Weights of a small transformer language model.
Size: width 256, vocabulary 3695, 10.6M parameters.
Architecture: LayerNorm before each block, rotary positions, no biases in attention or MLP, untied embeddings, attention and MLP in parallel.
Training: a variant of SOAP for these matrices, 421M tokens, 3582 steps.
Each number is 50 + 10 x the weight over its row's rms, rounded and kept within 0 to 99. Layers, rows and columns count from 0. The size before them is the row's rms in percent of the matrix's.

# down: layer 7 MLP down (transposed), 1024x256, rms 0.234, rows 770-783, columns 0-255
# up: layer 7 MLP up, 1024x256, rms 0.215, rows 771-783, columns 0-255
down770 102:41 39 64 59 67 54 34 63 42 63 34 48 62 37 37 64 63 56 51 59 40 50 54 69 60 46 54 44 54 56 52 51 42 46 44 43 49 65 46 35 41 59 46 57 47 57 67 50 45 35 65 43 57 37 50 48 57 38 57 54 65 65 45 55 49 71 43 46 53 58 44 48 63 47 45 76 34 42 41 49 56 64 44 38 42 54 61 36 41 50 47 57 49 54 43 55 40 37 46 67 63 47 61 46 42 39 47 44 26 53 52 58 42 50 42 51 50 52 45 24 54 48 28 49 51 50 45 46 39 27 49 51 45 53 44 55 33 32 59 67 31 31 47 58 54 55 46 33 33 42 47 39 49 37 60 50 67 51 58 46 43 59 44 37 41 44 43 59 45 38 37 72 59 42 63 55 50 64 46 33 29 56 52 57 67 43 54 69 63 72 47 44 20 44 38 61 41 40 57 44 56 57 35 46 45 50 48 50 55 38 48 53 59 43 55 52 53 42 66 62 48 52 63 54 48 39 70 62 35 37 40 54 57 43 52 45 44 55 54 36 66 59 58 52 47 60 46 56 51 60 58 56 51 51 44 48
up771 101:54 51 42 45 49 54 49 32 44 44 53 41 70 49 57 44 29 52 41 26 45 56 38 54 54 51 55 56 33 51 58 55 52 43 56 30 48 40 23 51 37 34 45 41 64 33 51 46 50 23 45 58 38 63 49 55 46 61 39 46 36 54 56 32 54 57 48 49 42 37 53 47 56 53 49 48 61 71 43 52 40 55 57 38 43 53 44 41 58 48 54 68 42 53 39 41 54 51 51 61 59 55 37 56 53 49 67 47 59 44 42 60 52 46 67 48 43 71 59 47 46 51 37 42 69 60 34 58 39 46 39 43 45 57 55 51 60 44 45 42 54 54 50 49 37 60 75 54 44 51 26 51 35 57 37 62 49 44 39 54 60 53 64 49 40 44 55 42 28 56 68 50 28 66 48 60 52 49 45 57 48 38 38 59 50 51 52 44 57 45 45 54 39 66 54 56 50 48 46 62 36 42 60 53 39 55 46 60 45 51 68 41 45 59 67 41 62 43 53 48 53 59 82 48 33 46 48 50 55 42 35 59 39 54 50 79 49 52 51 59 39 36 67 43 59 73 34 40 44 52 47 55 53 26 54 52
down771 093:66 53 42 43 58 52 57 52 56 33 69 39 44 56 50 44 34 45 68 58 45 39 74 44 52 54 34 57 52 46 58 38 43 42 67 50 44 26 51 56 43 48 49 58 39 54 68 68 47 54 66 63 54 60 49 58 29 43 57 45 43 52 57 62 60 50 50 52 34 53 54 53 38 30 64 42 60 46 60 67 45 55 57 60 35 54 46 37 45 51 43 65 47 39 27 53 49 57 42 63 47 42 60 43 50 54 57 64 60 47 49 53 48 48 28 46 37 55 50 55 38 16 47 54 48 49 33 52 29 55 38 49 43 39 44 48 47 54 57 52 62 56 46 43 39 40 62 57 54 41 42 41 69 60 58 45 51 52 41 37 47 51 56 36 46 54 46 51 32 60 60 51 39 48 50 39 58 52 56 41 58 56 45 49 59 54 49 59 52 51 62 51 45 48 59 64 68 50 50 62 68 38 55 40 41 36 51 72 56 48 56 50 28 65 59 54 61 43 64 43 50 57 38 55 58 45 59 28 79 45 42 41 68 40 34 80 47 57 67 47 69 55 48 42 51 47 51 42 53 45 43 63 46 53 49 48
up772 100:56 51 42 71 37 56 62 37 41 60 46 45 51 68 69 45 61 58 45 47 45 60 52 38 57 46 57 46 59 50 43 50 44 55 48 65 58 40 58 53 59 34 57 57 57 49 63 60 54 50 52 50 47 41 45 51 32 40 50 35 36 38 42 55 33 34 57 61 58 52 38 49 42 50 42 55 41 69 72 52 19 50 42 58 51 56 50 50 66 44 43 59 68 45 52 50 56 59 65 58 66 50 42 48 48 67 42 48 61 53 35 66 63 50 56 60 39 72 39 56 51 64 42 42 43 74 46 60 28 39 47 57 38 57 52 42 63 47 45 52 53 45 60 56 37 65 40 39 53 52 44 53 41 31 53 52 54 46 67 60 48 57 47 45 47 56 55 54 40 61 44 60 48 43 54 18 39 53 34 32 66 55 54 34 62 40 49 54 46 45 66 53 68 44 61 60 59 41 50 43 49 56 39 52 46 39 36 56 56 74 49 43 30 50 40 26 38 39 47 45 35 58 60 43 46 48 53 40 47 58 57 48 49 57 51 23 62 55 54 49 40 44 44 52 53 49 55 27 65 46 56 42 48 58 57 42
down772 096:61 63 50 55 41 54 53 61 44 47 50 60 46 59 72 62 54 51 59 33 54 55 50 59 71 44 46 53 56 55 47 53 55 62 38 40 36 40 64 69 56 63 44 62 44 51 44 43 61 40 46 35 58 41 44 62 41 72 39 48 71 43 72 57 51 48 52 59 38 53 45 62 47 45 41 42 54 52 67 52 56 47 52 61 63 42 58 55 47 45 42 47 55 32 55 61 62 53 44 29 53 51 35 55 49 42 53 72 46 38 46 63 51 33 56 43 58 60 44 38 48 54 59 56 62 57 55 60 56 60 55 44 69 36 72 46 67 51 46 43 46 51 43 39 57 58 46 48 47 60 61 41 57 38 50 59 43 48 49 58 41 51 39 61 60 50 55 32 56 35 61 52 51 67 49 59 44 41 73 46 52 40 51 28 65 37 50 49 44 45 39 51 67 53 59 53 60 44 26 28 51 35 29 46 31 50 50 63 42 67 61 35 48 36 36 51 54 42 55 50 46 55 37 63 43 49 40 15 39 55 50 46 46 56 41 69 52 40 57 54 54 59 34 55 50 43 57 52 50 47 44 66 60 68 38 49
up773 098:50 67 63 54 73 52 50 48 48 53 66 58 46 63 39 43 59 42 45 58 49 50 38 61 50 67 62 64 51 46 59 51 30 67 51 52 52 36 67 40 55 32 46 44 56 50 52 29 59 57 37 58 44 50 58 46 45 49 41 50 36 37 48 50 30 45 70 38 48 44 55 54 53 52 61 44 34 58 59 35 49 51 55 69 43 52 71 56 65 43 45 45 52 40 50 55 35 45 64 52 54 50 51 36 48 58 46 34 45 55 46 45 47 53 66 61 65 51 55 57 40 64 33 61 62 23 47 50 54 74 69 52 23 47 47 35 38 53 56 65 46 68 43 38 49 62 55 32 48 54 64 42 38 47 36 60 56 52 57 45 44 64 34 58 54 47 27 38 47 44 73 38 49 45 56 50 48 41 37 56 48 29 63 47 43 46 56 56 54 65 42 44 38 52 47 52 50 55 47 47 39 32 49 46 35 55 52 50 55 57 62 57 47 45 30 48 44 51 49 43 49 51 44 31 64 40 49 59 44 52 41 46 42 55 41 57 55 55 47 47 40 70 42 49 48 35 41 56 46 37 47 58 46 78 33 62
down773 100:59 49 35 47 54 58 59 49 38 58 54 47 62 60 25 68 51 52 35 52 53 46 60 54 57 40 69 45 49 54 45 37 58 47 37 47 43 45 33 55 55 45 20 58 39 35 34 62 50 60 46 69 55 48 54 38 54 58 43 54 61 50 58 52 58 24 66 41 59 39 40 71 38 41 53 41 60 53 48 46 43 59 40 59 53 57 40 64 58 37 53 52 56 44 45 55 52 41 32 44 36 56 46 70 41 44 47 27 43 53 43 40 44 48 45 48 52 69 53 63 56 46 50 52 46 51 50 46 55 64 58 46 48 49 40 51 42 53 55 51 60 49 59 27 58 60 50 56 59 46 53 43 54 53 49 48 51 53 60 55 49 67 76 51 39 70 49 61 53 48 52 38 57 42 59 48 46 67 77 32 36 64 63 56 51 42 45 40 42 47 56 40 36 59 59 38 46 59 53 43 44 46 38 36 49 59 70 71 49 48 22 59 33 54 31 67 39 29 53 43 59 57 36 57 56 46 55 42 51 45 54 54 47 50 32 45 59 47 50 44 64 41 57 45 41 48 63 42 42 36 39 44 50 75 49 52
up774 097:50 78 62 56 43 46 20 35 37 62 34 27 44 44 38 41 50 48 45 52 47 56 59 58 56 62 55 49 46 63 46 50 56 53 53 64 53 65 62 69 61 55 45 59 45 44 56 53 66 50 40 54 50 57 58 37 57 48 46 56 41 48 40 47 45 68 57 54 44 66 66 40 36 47 54 47 41 44 49 46 54 42 45 52 62 44 46 64 58 42 50 47 63 56 50 44 44 40 41 49 47 51 69 43 59 41 57 51 43 67 35 52 67 46 52 59 41 69 55 38 64 67 34 47 42 48 65 59 31 37 59 48 45 40 59 51 40 44 37 35 45 61 68 38 53 62 47 63 50 47 39 25 54 46 37 58 54 45 39 45 63 32 38 56 41 61 60 63 48 42 51 56 34 55 55 42 60 30 44 50 44 54 47 66 47 55 43 44 35 40 45 66 45 39 44 44 52 41 46 46 60 53 52 54 51 48 58 33 73 59 39 65 29 38 47 63 44 47 54 61 50 48 72 54 49 45 46 49 55 43 56 45 56 63 45 33 42 41 61 52 50 71 42 58 46 52 55 48 73 67 41 42 23 37 47 59
down774 101:44 56 41 55 40 42 67 48 61 45 46 31 58 69 54 36 51 56 49 57 65 59 69 35 58 42 61 43 55 66 39 40 43 67 43 54 43 40 62 39 40 45 60 60 51 62 52 59 43 63 54 43 56 35 46 39 54 38 20 64 55 62 44 57 50 49 65 45 41 69 56 57 55 50 44 67 46 41 50 48 63 75 46 55 38 40 43 48 63 58 40 41 49 50 58 35 47 53 56 55 51 48 66 46 49 48 39 49 37 43 26 44 36 41 43 45 64 37 65 58 44 45 58 51 54 41 43 56 46 58 41 46 69 41 48 58 50 61 43 47 54 60 60 38 61 49 46 42 38 47 51 60 43 28 44 67 48 66 39 71 43 47 39 41 59 47 28 47 39 48 42 53 44 64 43 49 40 34 61 55 53 45 44 50 68 60 26 64 54 53 54 44 54 42 37 66 72 63 48 52 55 40 56 54 58 59 63 41 42 40 29 46 45 36 47 49 59 60 62 60 44 60 53 57 63 46 66 62 65 55 65 50 50 46 61 40 45 57 48 46 31 42 45 50 37 58 68 34 41 53 65 45 59 48 53 51
up775 100:55 40 57 29 52 43 63 55 69 48 55 55 58 39 56 46 57 55 48 40 66 52 34 53 29 40 49 48 45 48 62 49 40 64 48 46 50 60 46 36 55 52 58 45 61 45 39 45 55 70 48 73 43 54 66 62 63 45 57 39 24 33 48 50 33 24 47 34 50 50 49 55 32 50 49 50 53 66 57 37 52 45 57 58 57 40 65 56 39 57 66 44 46 58 32 48 55 39 59 50 56 47 54 46 46 48 45 42 45 45 44 46 46 56 75 60 68 37 63 41 46 54 53 46 45 67 60 46 45 44 44 54 65 38 57 46 46 48 55 44 63 45 33 60 45 63 33 58 44 49 47 44 48 63 18 57 43 45 51 39 50 36 35 51 48 42 60 39 60 45 53 49 61 63 44 53 70 43 66 58 61 55 59 36 69 48 52 57 55 44 43 53 50 50 41 50 51 52 52 44 53 66 39 42 48 62 71 48 62 42 44 58 45 45 41 40 53 40 50 65 45 45 48 52 56 35 53 44 63 43 34 39 45 47 56 48 46 64 48 72 40 38 71 65 45 45 56 52 40 52 77 47 62 58 36 24
down775 098:59 42 54 65 46 42 49 46 51 48 59 68 41 57 54 42 48 48 44 42 61 60 43 40 55 44 59 35 49 50 42 53 49 26 59 40 53 61 63 47 53 57 77 62 59 60 57 51 44 59 39 61 34 42 59 45 52 56 64 55 57 45 59 42 57 55 46 54 52 36 45 65 54 50 50 44 44 61 56 34 48 60 39 50 44 37 55 43 66 52 47 42 34 46 45 52 54 40 61 48 65 59 34 55 39 54 50 74 49 65 64 57 58 44 39 55 41 57 63 52 64 68 35 55 55 50 50 61 41 62 55 54 52 26 45 57 32 40 30 35 55 40 50 54 44 65 55 57 56 45 56 53 44 35 57 32 48 41 53 47 55 27 61 51 52 56 54 47 51 51 65 53 67 73 49 40 48 64 59 50 48 44 46 27 52 43 82 50 36 56 44 63 48 63 49 40 50 56 63 43 59 32 54 51 29 51 33 41 65 57 56 59 50 52 58 55 53 64 50 71 41 48 37 55 40 40 37 64 62 41 35 51 59 52 39 47 38 66 52 59 58 53 48 38 46 70 72 40 47 73 61 46 54 47 40 53
up776 094:40 41 51 65 59 40 41 54 48 45 49 54 36 65 35 42 39 56 54 70 53 43 49 47 48 49 45 51 50 48 62 41 40 60 49 67 51 53 50 34 55 57 58 59 47 60 46 38 31 50 42 62 59 74 64 63 44 43 53 37 60 67 41 53 35 41 35 45 35 60 49 69 45 56 45 65 59 43 39 58 59 62 45 73 45 64 52 56 45 56 50 57 53 51 45 41 36 46 37 43 39 64 30 56 33 34 64 36 49 65 48 49 70 62 44 48 70 49 53 35 49 46 56 46 59 58 76 27 43 42 46 73 40 47 53 70 66 57 46 34 59 47 37 54 33 40 47 47 38 48 40 42 57 42 63 55 35 49 54 42 46 52 52 59 61 57 49 58 37 51 39 37 56 54 72 58 56 46 44 42 51 47 60 40 39 60 63 54 54 64 58 54 44 50 39 51 54 45 49 67 38 60 55 45 49 53 54 51 47 55 52 52 43 63 36 57 75 52 53 55 50 45 54 39 48 45 42 74 40 72 63 56 47 43 57 38 42 51 42 49 61 45 37 67 55 50 40 58 54 34 46 58 58 53 25 51
down776 099:50 50 36 38 50 55 43 58 55 47 61 40 53 50 48 59 49 47 51 39 37 58 51 67 56 53 54 51 39 50 37 48 35 33 63 19 52 44 49 45 58 42 56 44 55 38 50 47 51 63 49 41 43 47 56 34 48 33 33 64 52 43 44 54 53 47 52 52 89 44 46 19 59 47 43 40 64 51 51 46 40 50 68 38 47 55 36 37 38 31 54 47 50 45 49 39 62 56 51 54 54 54 57 55 59 54 39 57 67 33 54 57 33 57 47 74 54 61 34 34 25 52 44 44 46 41 47 62 63 48 51 34 59 72 50 48 39 41 61 34 36 69 50 47 42 68 58 45 46 59 71 54 65 64 56 55 55 52 46 39 44 38 58 35 49 47 56 42 54 50 53 63 38 40 42 42 47 51 50 51 32 60 65 53 56 52 38 39 70 43 33 58 42 46 42 47 47 51 55 50 60 57 55 41 39 56 43 44 50 56 55 62 34 40 41 45 54 38 54 41 43 72 51 52 54 61 47 40 44 54 47 61 42 43 46 46 67 42 48 53 45 51 27 34 39 50 33 52 45 48 56 37 54 59 67 51
up777 100:54 52 39 50 69 69 43 52 52 76 52 55 44 50 55 50 44 47 49 47 54 56 44 36 42 38 31 65 61 46 48 57 50 42 38 78 56 58 53 40 61 51 55 42 42 47 55 43 57 55 54 45 52 56 50 50 48 47 51 45 40 54 49 53 48 63 43 43 45 43 48 45 63 29 44 34 45 50 63 53 48 54 39 34 38 52 64 61 43 60 39 41 43 62 47 62 54 53 46 47 70 30 48 26 51 57 46 42 34 45 50 43 52 55 51 54 68 45 49 36 49 59 57 50 50 63 73 62 52 43 51 52 39 62 36 44 53 58 41 33 53 33 58 40 27 49 41 38 68 67 45 44 35 44 49 60 61 54 53 32 58 46 49 38 66 38 31 52 57 37 49 50 44 53 43 36 55 52 42 55 55 45 43 53 47 60 62 42 22 58 36 59 43 46 27 67 31 44 68 49 52 44 47 52 65 50 59 61 69 54 45 51 61 52 44 55 61 48 54 37 58 26 46 51 72 56 41 45 48 61 57 57 52 65 42 53 43 27 60 54 48 39 54 55 55 44 51 65 42 33 49 47 78 37 48 62
down777 099:45 43 67 53 53 62 48 46 48 43 36 50 65 43 42 36 48 58 53 34 50 41 54 58 66 51 38 54 40 57 58 54 60 34 39 38 44 53 51 59 53 50 62 53 65 48 34 60 26 39 44 50 44 46 50 55 36 40 51 45 53 49 53 67 46 56 55 39 46 39 58 47 53 36 66 72 56 56 56 55 56 42 58 36 30 44 54 48 38 62 46 62 50 62 41 22 33 42 65 61 58 51 49 44 57 44 53 45 42 47 44 52 38 52 44 31 57 49 44 20 46 42 62 52 48 51 40 45 52 63 40 62 64 43 57 53 43 30 50 53 50 53 46 62 26 54 70 38 44 58 51 41 55 49 48 58 53 46 28 58 58 50 39 38 22 43 56 59 45 69 56 54 41 34 55 46 58 47 41 56 53 68 34 72 33 44 49 46 49 40 29 28 57 59 44 52 46 59 48 55 67 52 44 38 46 61 61 52 44 58 63 64 40 47 44 45 56 50 37 40 51 63 47 43 53 48 56 23 52 52 40 37 46 52 55 48 63 51 63 37 32 57 53 56 46 58 50 45 50 44 37 59 52 27 37 34
up778 105:31 61 53 53 47 66 61 51 40 35 32 40 68 50 49 58 52 43 41 51 50 27 54 56 50 51 34 47 36 50 40 60 56 48 38 54 52 56 44 66 68 44 38 36 58 50 43 47 42 55 48 22 58 53 41 58 23 28 48 54 57 50 59 56 58 48 54 52 56 37 31 53 35 46 33 59 57 43 48 47 43 51 57 45 62 52 51 66 43 25 49 62 42 54 28 54 47 47 27 43 45 48 40 54 42 53 39 64 72 50 47 40 65 43 49 51 55 57 34 37 62 61 62 53 56 53 48 37 49 51 65 51 56 51 66 50 33 46 42 47 55 56 45 39 31 45 54 45 46 56 40 55 49 52 60 45 41 66 64 48 48 49 50 56 66 44 50 44 54 62 42 63 60 48 51 73 50 56 51 71 48 42 56 46 45 64 50 37 37 59 57 51 39 48 60 48 69 45 43 48 68 50 36 49 55 58 51 28 49 48 53 65 48 50 61 29 74 52 55 57 60 45 43 49 61 62 66 52 46 47 54 62 44 43 40 41 46 63 62 30 36 60 58 49 55 79 51 56 31 49 55 49 46 59 45 50
down778 109:58 69 52 40 58 58 60 46 57 58 48 62 63 55 61 38 58 53 37 61 39 51 35 35 53 53 66 53 66 39 43 41 45 54 39 50 45 53 62 46 48 40 56 47 63 51 68 57 46 64 54 34 53 41 60 52 49 41 53 62 40 48 58 53 76 48 43 55 45 48 51 57 53 37 54 68 54 54 40 56 71 51 62 53 49 46 56 60 49 49 83 43 50 57 62 51 60 51 36 41 53 59 38 30 44 59 31 43 42 54 38 51 52 37 60 50 48 37 43 46 44 61 50 63 61 51 48 44 67 46 45 39 36 37 42 55 54 39 44 56 43 49 30 48 39 52 47 46 48 47 35 55 47 54 45 53 33 58 49 24 41 55 40 79 70 47 56 46 50 52 41 62 64 56 39 48 48 48 41 61 55 61 47 64 37 53 36 50 54 51 67 50 34 51 47 61 56 28 42 54 46 55 49 40 66 54 58 34 54 44 69 68 44 55 57 58 46 49 57 57 55 31 49 35 62 41 66 59 49 51 50 65 39 40 32 37 41 57 68 47 64 40 62 43 60 69 48 64 38 51 68 29 42 51 40 49
up779 112:58 30 30 68 66 44 54 44 48 53 35 51 43 39 49 60 63 34 42 43 52 40 59 57 65 37 66 45 45 59 57 53 52 63 46 29 47 48 50 42 46 40 42 60 43 43 66 47 43 56 82 37 45 50 57 46 41 55 57 47 55 69 43 39 44 64 35 50 51 41 45 50 44 43 33 47 27 28 43 54 53 57 46 63 56 46 42 30 51 53 42 64 65 41 55 52 49 60 42 58 42 50 47 50 42 51 53 46 49 48 66 31 46 52 54 57 60 56 58 48 29 40 40 39 53 62 51 58 53 36 31 57 48 47 49 63 62 59 35 35 52 36 60 32 42 54 50 57 45 43 49 48 58 39 42 60 60 53 39 60 60 42 53 35 41 58 44 45 56 65 44 51 33 46 38 46 47 51 63 52 43 70 56 48 47 65 58 56 50 41 36 58 44 57 21 55 46 44 44 52 48 62 51 52 52 55 55 61 49 56 51 30 67 68 42 60 33 47 46 56 46 59 48 49 47 67 62 50 46 57 48 65 70 54 56 31 32 52 33 37 49 45 46 62 42 30 50 35 53 42 66 47 49 42 69 65
down779 103:62 40 56 28 40 31 41 40 57 49 23 44 45 61 38 46 58 48 47 61 47 29 61 46 51 41 41 46 34 51 57 63 44 59 78 59 47 61 49 48 48 46 45 47 53 42 65 56 40 57 60 43 58 41 58 44 49 45 37 56 62 63 53 44 63 49 45 49 71 35 45 48 47 36 52 43 58 37 56 77 54 34 55 65 46 50 51 51 65 48 57 66 57 45 61 48 51 52 51 49 38 58 56 80 55 58 39 48 50 43 41 52 58 55 52 44 57 63 57 51 43 74 59 47 43 45 43 63 35 67 50 45 44 62 54 60 59 48 36 39 51 44 58 46 49 61 52 41 36 50 43 50 57 63 59 38 75 62 54 50 37 50 45 41 47 43 47 40 52 34 29 50 54 48 47 41 45 40 37 45 45 56 61 47 62 44 50 53 46 47 61 52 48 45 48 39 57 55 64 57 57 44 44 51 57 39 42 40 43 47 56 43 71 46 55 41 50 45 39 42 58 59 44 49 61 45 44 76 53 44 37 61 36 68 45 42 41 49 26 54 66 55 59 29 70 44 36 56 45 53 67 45 55 54 16 56
up780 099:51 47 57 34 57 51 64 53 53 40 47 47 45 33 53 56 64 55 43 47 56 38 35 27 50 43 55 50 54 49 54 45 62 44 58 75 55 36 61 59 45 58 50 54 44 45 46 46 59 53 42 58 65 56 65 63 43 49 35 44 55 45 54 51 53 56 52 53 64 50 30 56 54 34 49 56 49 52 55 44 55 54 53 55 58 49 48 60 58 46 54 28 52 47 64 31 41 41 67 35 56 44 40 38 29 42 69 40 35 64 20 50 45 48 67 50 48 53 62 32 25 51 48 45 45 46 48 52 45 40 36 56 56 43 49 31 42 67 68 51 58 43 59 52 54 33 62 40 45 60 49 60 39 34 48 55 50 63 55 39 54 46 47 70 70 61 46 36 54 43 50 78 60 58 49 49 44 49 51 47 61 52 49 60 38 37 41 42 47 58 51 55 59 45 67 63 62 41 50 50 80 53 67 46 62 49 48 44 43 35 69 54 34 50 52 43 26 54 49 58 44 65 45 50 54 40 37 56 36 42 51 51 49 51 39 32 39 54 53 41 68 38 43 60 57 65 57 54 54 52 41 33 38 37 48 41
down780 105:38 61 34 42 40 48 64 44 53 48 48 41 41 58 69 60 48 68 55 56 56 54 49 54 30 60 43 40 58 53 39 23 43 36 41 49 54 40 57 27 45 57 30 61 50 44 53 42 48 60 54 54 46 59 43 45 57 72 53 52 59 50 68 51 56 59 54 48 41 45 53 46 51 44 46 53 45 40 45 69 48 51 44 59 29 40 38 51 41 72 65 47 48 45 49 63 47 49 60 37 55 50 70 36 51 52 44 36 49 37 41 57 63 64 75 62 56 47 40 49 45 58 64 59 55 58 40 51 27 48 31 39 64 31 59 35 52 55 60 54 51 59 56 54 53 63 47 43 41 48 46 50 33 44 44 44 48 38 37 50 54 50 42 30 45 52 66 49 64 38 44 44 56 46 45 48 34 39 38 51 55 43 67 53 63 36 59 54 70 66 44 63 56 46 52 58 51 52 59 51 40 48 51 56 51 36 47 42 45 65 40 45 66 61 45 34 47 50 43 66 44 46 58 44 52 53 54 58 44 49 60 50 70 57 54 39 41 56 54 43 53 44 32 41 56 75 39 40 24 45 26 36 47 67 52 37
up781 097:53 44 39 51 52 59 60 48 49 48 44 42 42 56 45 52 56 45 31 45 48 46 30 35 61 64 59 45 51 41 34 53 61 45 49 49 48 63 54 70 43 31 44 51 61 46 51 52 43 44 64 54 55 48 35 55 61 49 40 57 45 37 46 55 45 54 62 47 56 37 56 45 43 67 55 60 36 34 55 52 41 57 51 50 50 47 34 33 66 64 44 45 62 46 52 41 51 52 65 31 54 51 53 59 48 37 46 56 50 36 41 53 47 70 35 49 41 42 40 47 41 54 44 61 57 59 64 52 38 31 49 39 67 51 64 52 56 54 50 44 46 61 43 49 40 46 45 43 37 57 64 46 78 50 38 78 28 72 60 36 49 65 49 59 46 43 50 57 54 47 51 36 40 55 47 35 55 61 62 51 39 63 73 60 52 43 42 39 28 38 57 53 57 67 51 23 64 37 67 51 54 44 45 53 59 54 52 45 40 43 58 55 51 61 53 75 59 51 48 48 49 36 74 58 43 61 30 57 62 57 42 60 61 58 39 40 42 67 62 41 58 46 54 46 59 68 47 35 51 43 59 42 41 51 61 62
down781 102:36 46 33 47 75 62 45 50 65 54 39 49 62 38 38 63 41 64 52 42 62 55 52 31 51 66 66 40 51 51 42 44 32 51 50 58 54 55 57 61 55 61 40 42 45 50 50 40 48 53 55 66 46 45 72 64 42 59 34 62 55 36 29 48 62 47 50 52 49 52 55 31 48 51 76 53 45 50 38 38 46 54 56 49 60 28 52 50 41 52 56 48 76 47 24 44 54 51 57 56 61 48 48 54 46 39 48 44 68 48 49 55 50 40 27 47 46 56 52 29 51 45 49 48 49 56 45 35 50 41 52 37 50 51 49 50 57 38 58 50 52 50 60 46 62 63 61 51 57 52 50 42 42 31 40 57 57 54 44 25 43 58 35 55 66 47 41 70 50 43 46 66 56 62 61 56 68 64 63 58 39 45 56 43 49 65 36 48 37 63 38 41 41 48 37 57 47 41 34 50 45 59 45 50 46 68 44 50 52 52 38 64 46 60 42 39 25 43 67 58 50 64 51 60 46 55 33 42 54 46 58 64 55 38 30 45 49 76 46 51 43 51 56 38 63 50 54 43 59 41 44 37 55 62 41 45
up782 093:49 64 67 46 48 45 38 55 49 50 52 46 62 51 49 57 49 51 55 44 35 47 56 47 54 64 50 65 45 42 61 68 48 63 36 69 51 69 46 53 56 61 55 51 48 58 27 61 59 43 60 49 47 48 50 47 44 55 45 44 59 45 43 43 60 36 47 47 53 50 37 56 37 56 50 44 52 54 48 42 43 47 44 40 40 46 55 38 59 42 39 47 62 57 45 50 34 69 50 35 41 56 57 33 57 38 42 50 47 40 43 57 46 51 22 49 49 69 41 42 55 29 47 36 60 61 43 53 62 44 44 61 58 40 38 44 51 65 50 43 45 44 39 36 59 47 57 55 63 46 51 60 40 63 49 28 60 57 40 44 68 58 35 33 58 40 64 74 44 49 62 39 39 62 62 28 59 53 52 67 47 44 58 48 54 63 52 54 57 39 49 56 53 54 46 53 59 39 57 44 43 42 52 70 24 33 52 52 46 54 67 50 60 63 52 59 54 41 52 54 23 45 43 45 58 55 55 41 39 70 75 59 46 45 49 62 42 75 60 40 43 59 52 38 66 46 63 41 44 58 62 30 63 65 65 37
down782 087:58 48 53 45 35 51 44 73 53 41 54 50 53 63 73 50 60 64 50 39 63 55 66 71 57 51 47 31 31 37 46 38 61 33 47 41 46 39 50 51 60 49 59 63 53 50 54 42 42 49 30 34 44 46 47 58 52 48 40 56 43 46 39 58 52 61 47 43 45 39 54 37 44 42 57 71 72 54 59 52 56 53 48 70 48 45 36 59 42 46 44 46 56 39 58 72 61 40 52 65 46 54 50 47 49 50 42 43 40 57 49 56 57 46 66 48 65 26 73 65 40 18 60 57 52 32 54 56 53 38 55 59 46 51 44 59 52 40 49 36 45 49 45 53 28 57 34 43 28 53 47 60 56 35 53 64 51 40 43 52 39 56 42 57 51 45 49 42 52 56 52 43 49 45 41 65 36 54 49 34 60 65 48 62 56 54 40 44 70 48 63 46 56 53 43 44 52 73 54 48 51 39 39 42 49 39 48 56 54 53 67 71 57 51 41 50 46 45 47 46 48 56 39 52 63 50 36 21 59 70 42 49 52 63 37 51 59 51 46 51 53 52 37 38 32 50 48 59 66 66 39 45 34 54 52 59
up783 104:57 55 50 42 39 65 41 54 58 30 60 61 46 50 48 52 41 61 60 43 57 52 56 45 44 76 40 48 46 65 60 34 34 32 44 60 51 39 55 44 38 50 44 47 58 37 40 46 58 59 53 61 32 34 75 68 49 63 71 43 60 32 51 52 34 67 64 44 41 55 51 51 60 51 54 39 48 36 57 40 47 40 32 64 59 62 44 40 50 50 63 29 69 55 52 40 51 58 52 55 33 43 47 43 46 46 41 44 53 47 46 48 54 43 64 44 54 51 53 48 43 62 35 58 54 51 56 54 64 55 43 44 59 66 53 50 63 46 56 38 33 52 66 48 39 45 45 43 62 46 62 45 35 43 43 38 70 57 40 50 54 59 61 62 65 47 54 39 55 52 45 32 57 64 60 44 52 42 61 68 25 41 59 56 35 60 50 54 52 57 48 54 35 58 37 53 47 50 36 67 41 45 38 57 58 78 40 38 54 33 43 41 46 60 45 55 46 47 51 68 57 72 61 36 49 44 50 63 54 58 53 57 48 49 50 47 52 48 53 62 54 61 54 47 50 50 23 42 54 29 33 48 47 36 46 59
down783 104:51 28 49 50 39 48 50 43 42 52 58 45 62 58 51 67 26 58 46 61 41 37 22 42 38 51 30 45 46 52 71 40 39 48 56 45 62 52 59 50 39 57 53 32 51 62 62 49 46 52 51 64 51 43 76 42 50 60 36 62 45 25 42 34 60 33 73 36 37 49 38 49 51 51 51 58 50 34 38 50 59 44 47 56 52 61 45 43 72 55 58 42 46 37 58 47 45 36 48 58 45 39 54 49 55 61 58 48 60 63 37 57 45 50 46 44 39 60 39 38 62 44 36 43 60 30 50 43 56 47 44 41 56 53 54 68 41 64 43 55 63 41 67 46 48 41 45 51 57 35 43 53 59 44 59 42 51 31 68 54 33 74 46 41 56 73 46 47 49 51 45 32 46 41 50 58 51 47 50 30 41 71 40 48 57 53 43 50 43 46 55 30 62 43 50 40 61 61 46 56 34 53 47 66 47 65 43 54 43 55 52 63 35 50 56 64 27 44 43 48 54 50 48 31 50 54 54 52 38 37 48 54 53 29 45 61 30 46 57 48 40 41 41 48 45 64 59 46 60 48 50 44 43 46 45 47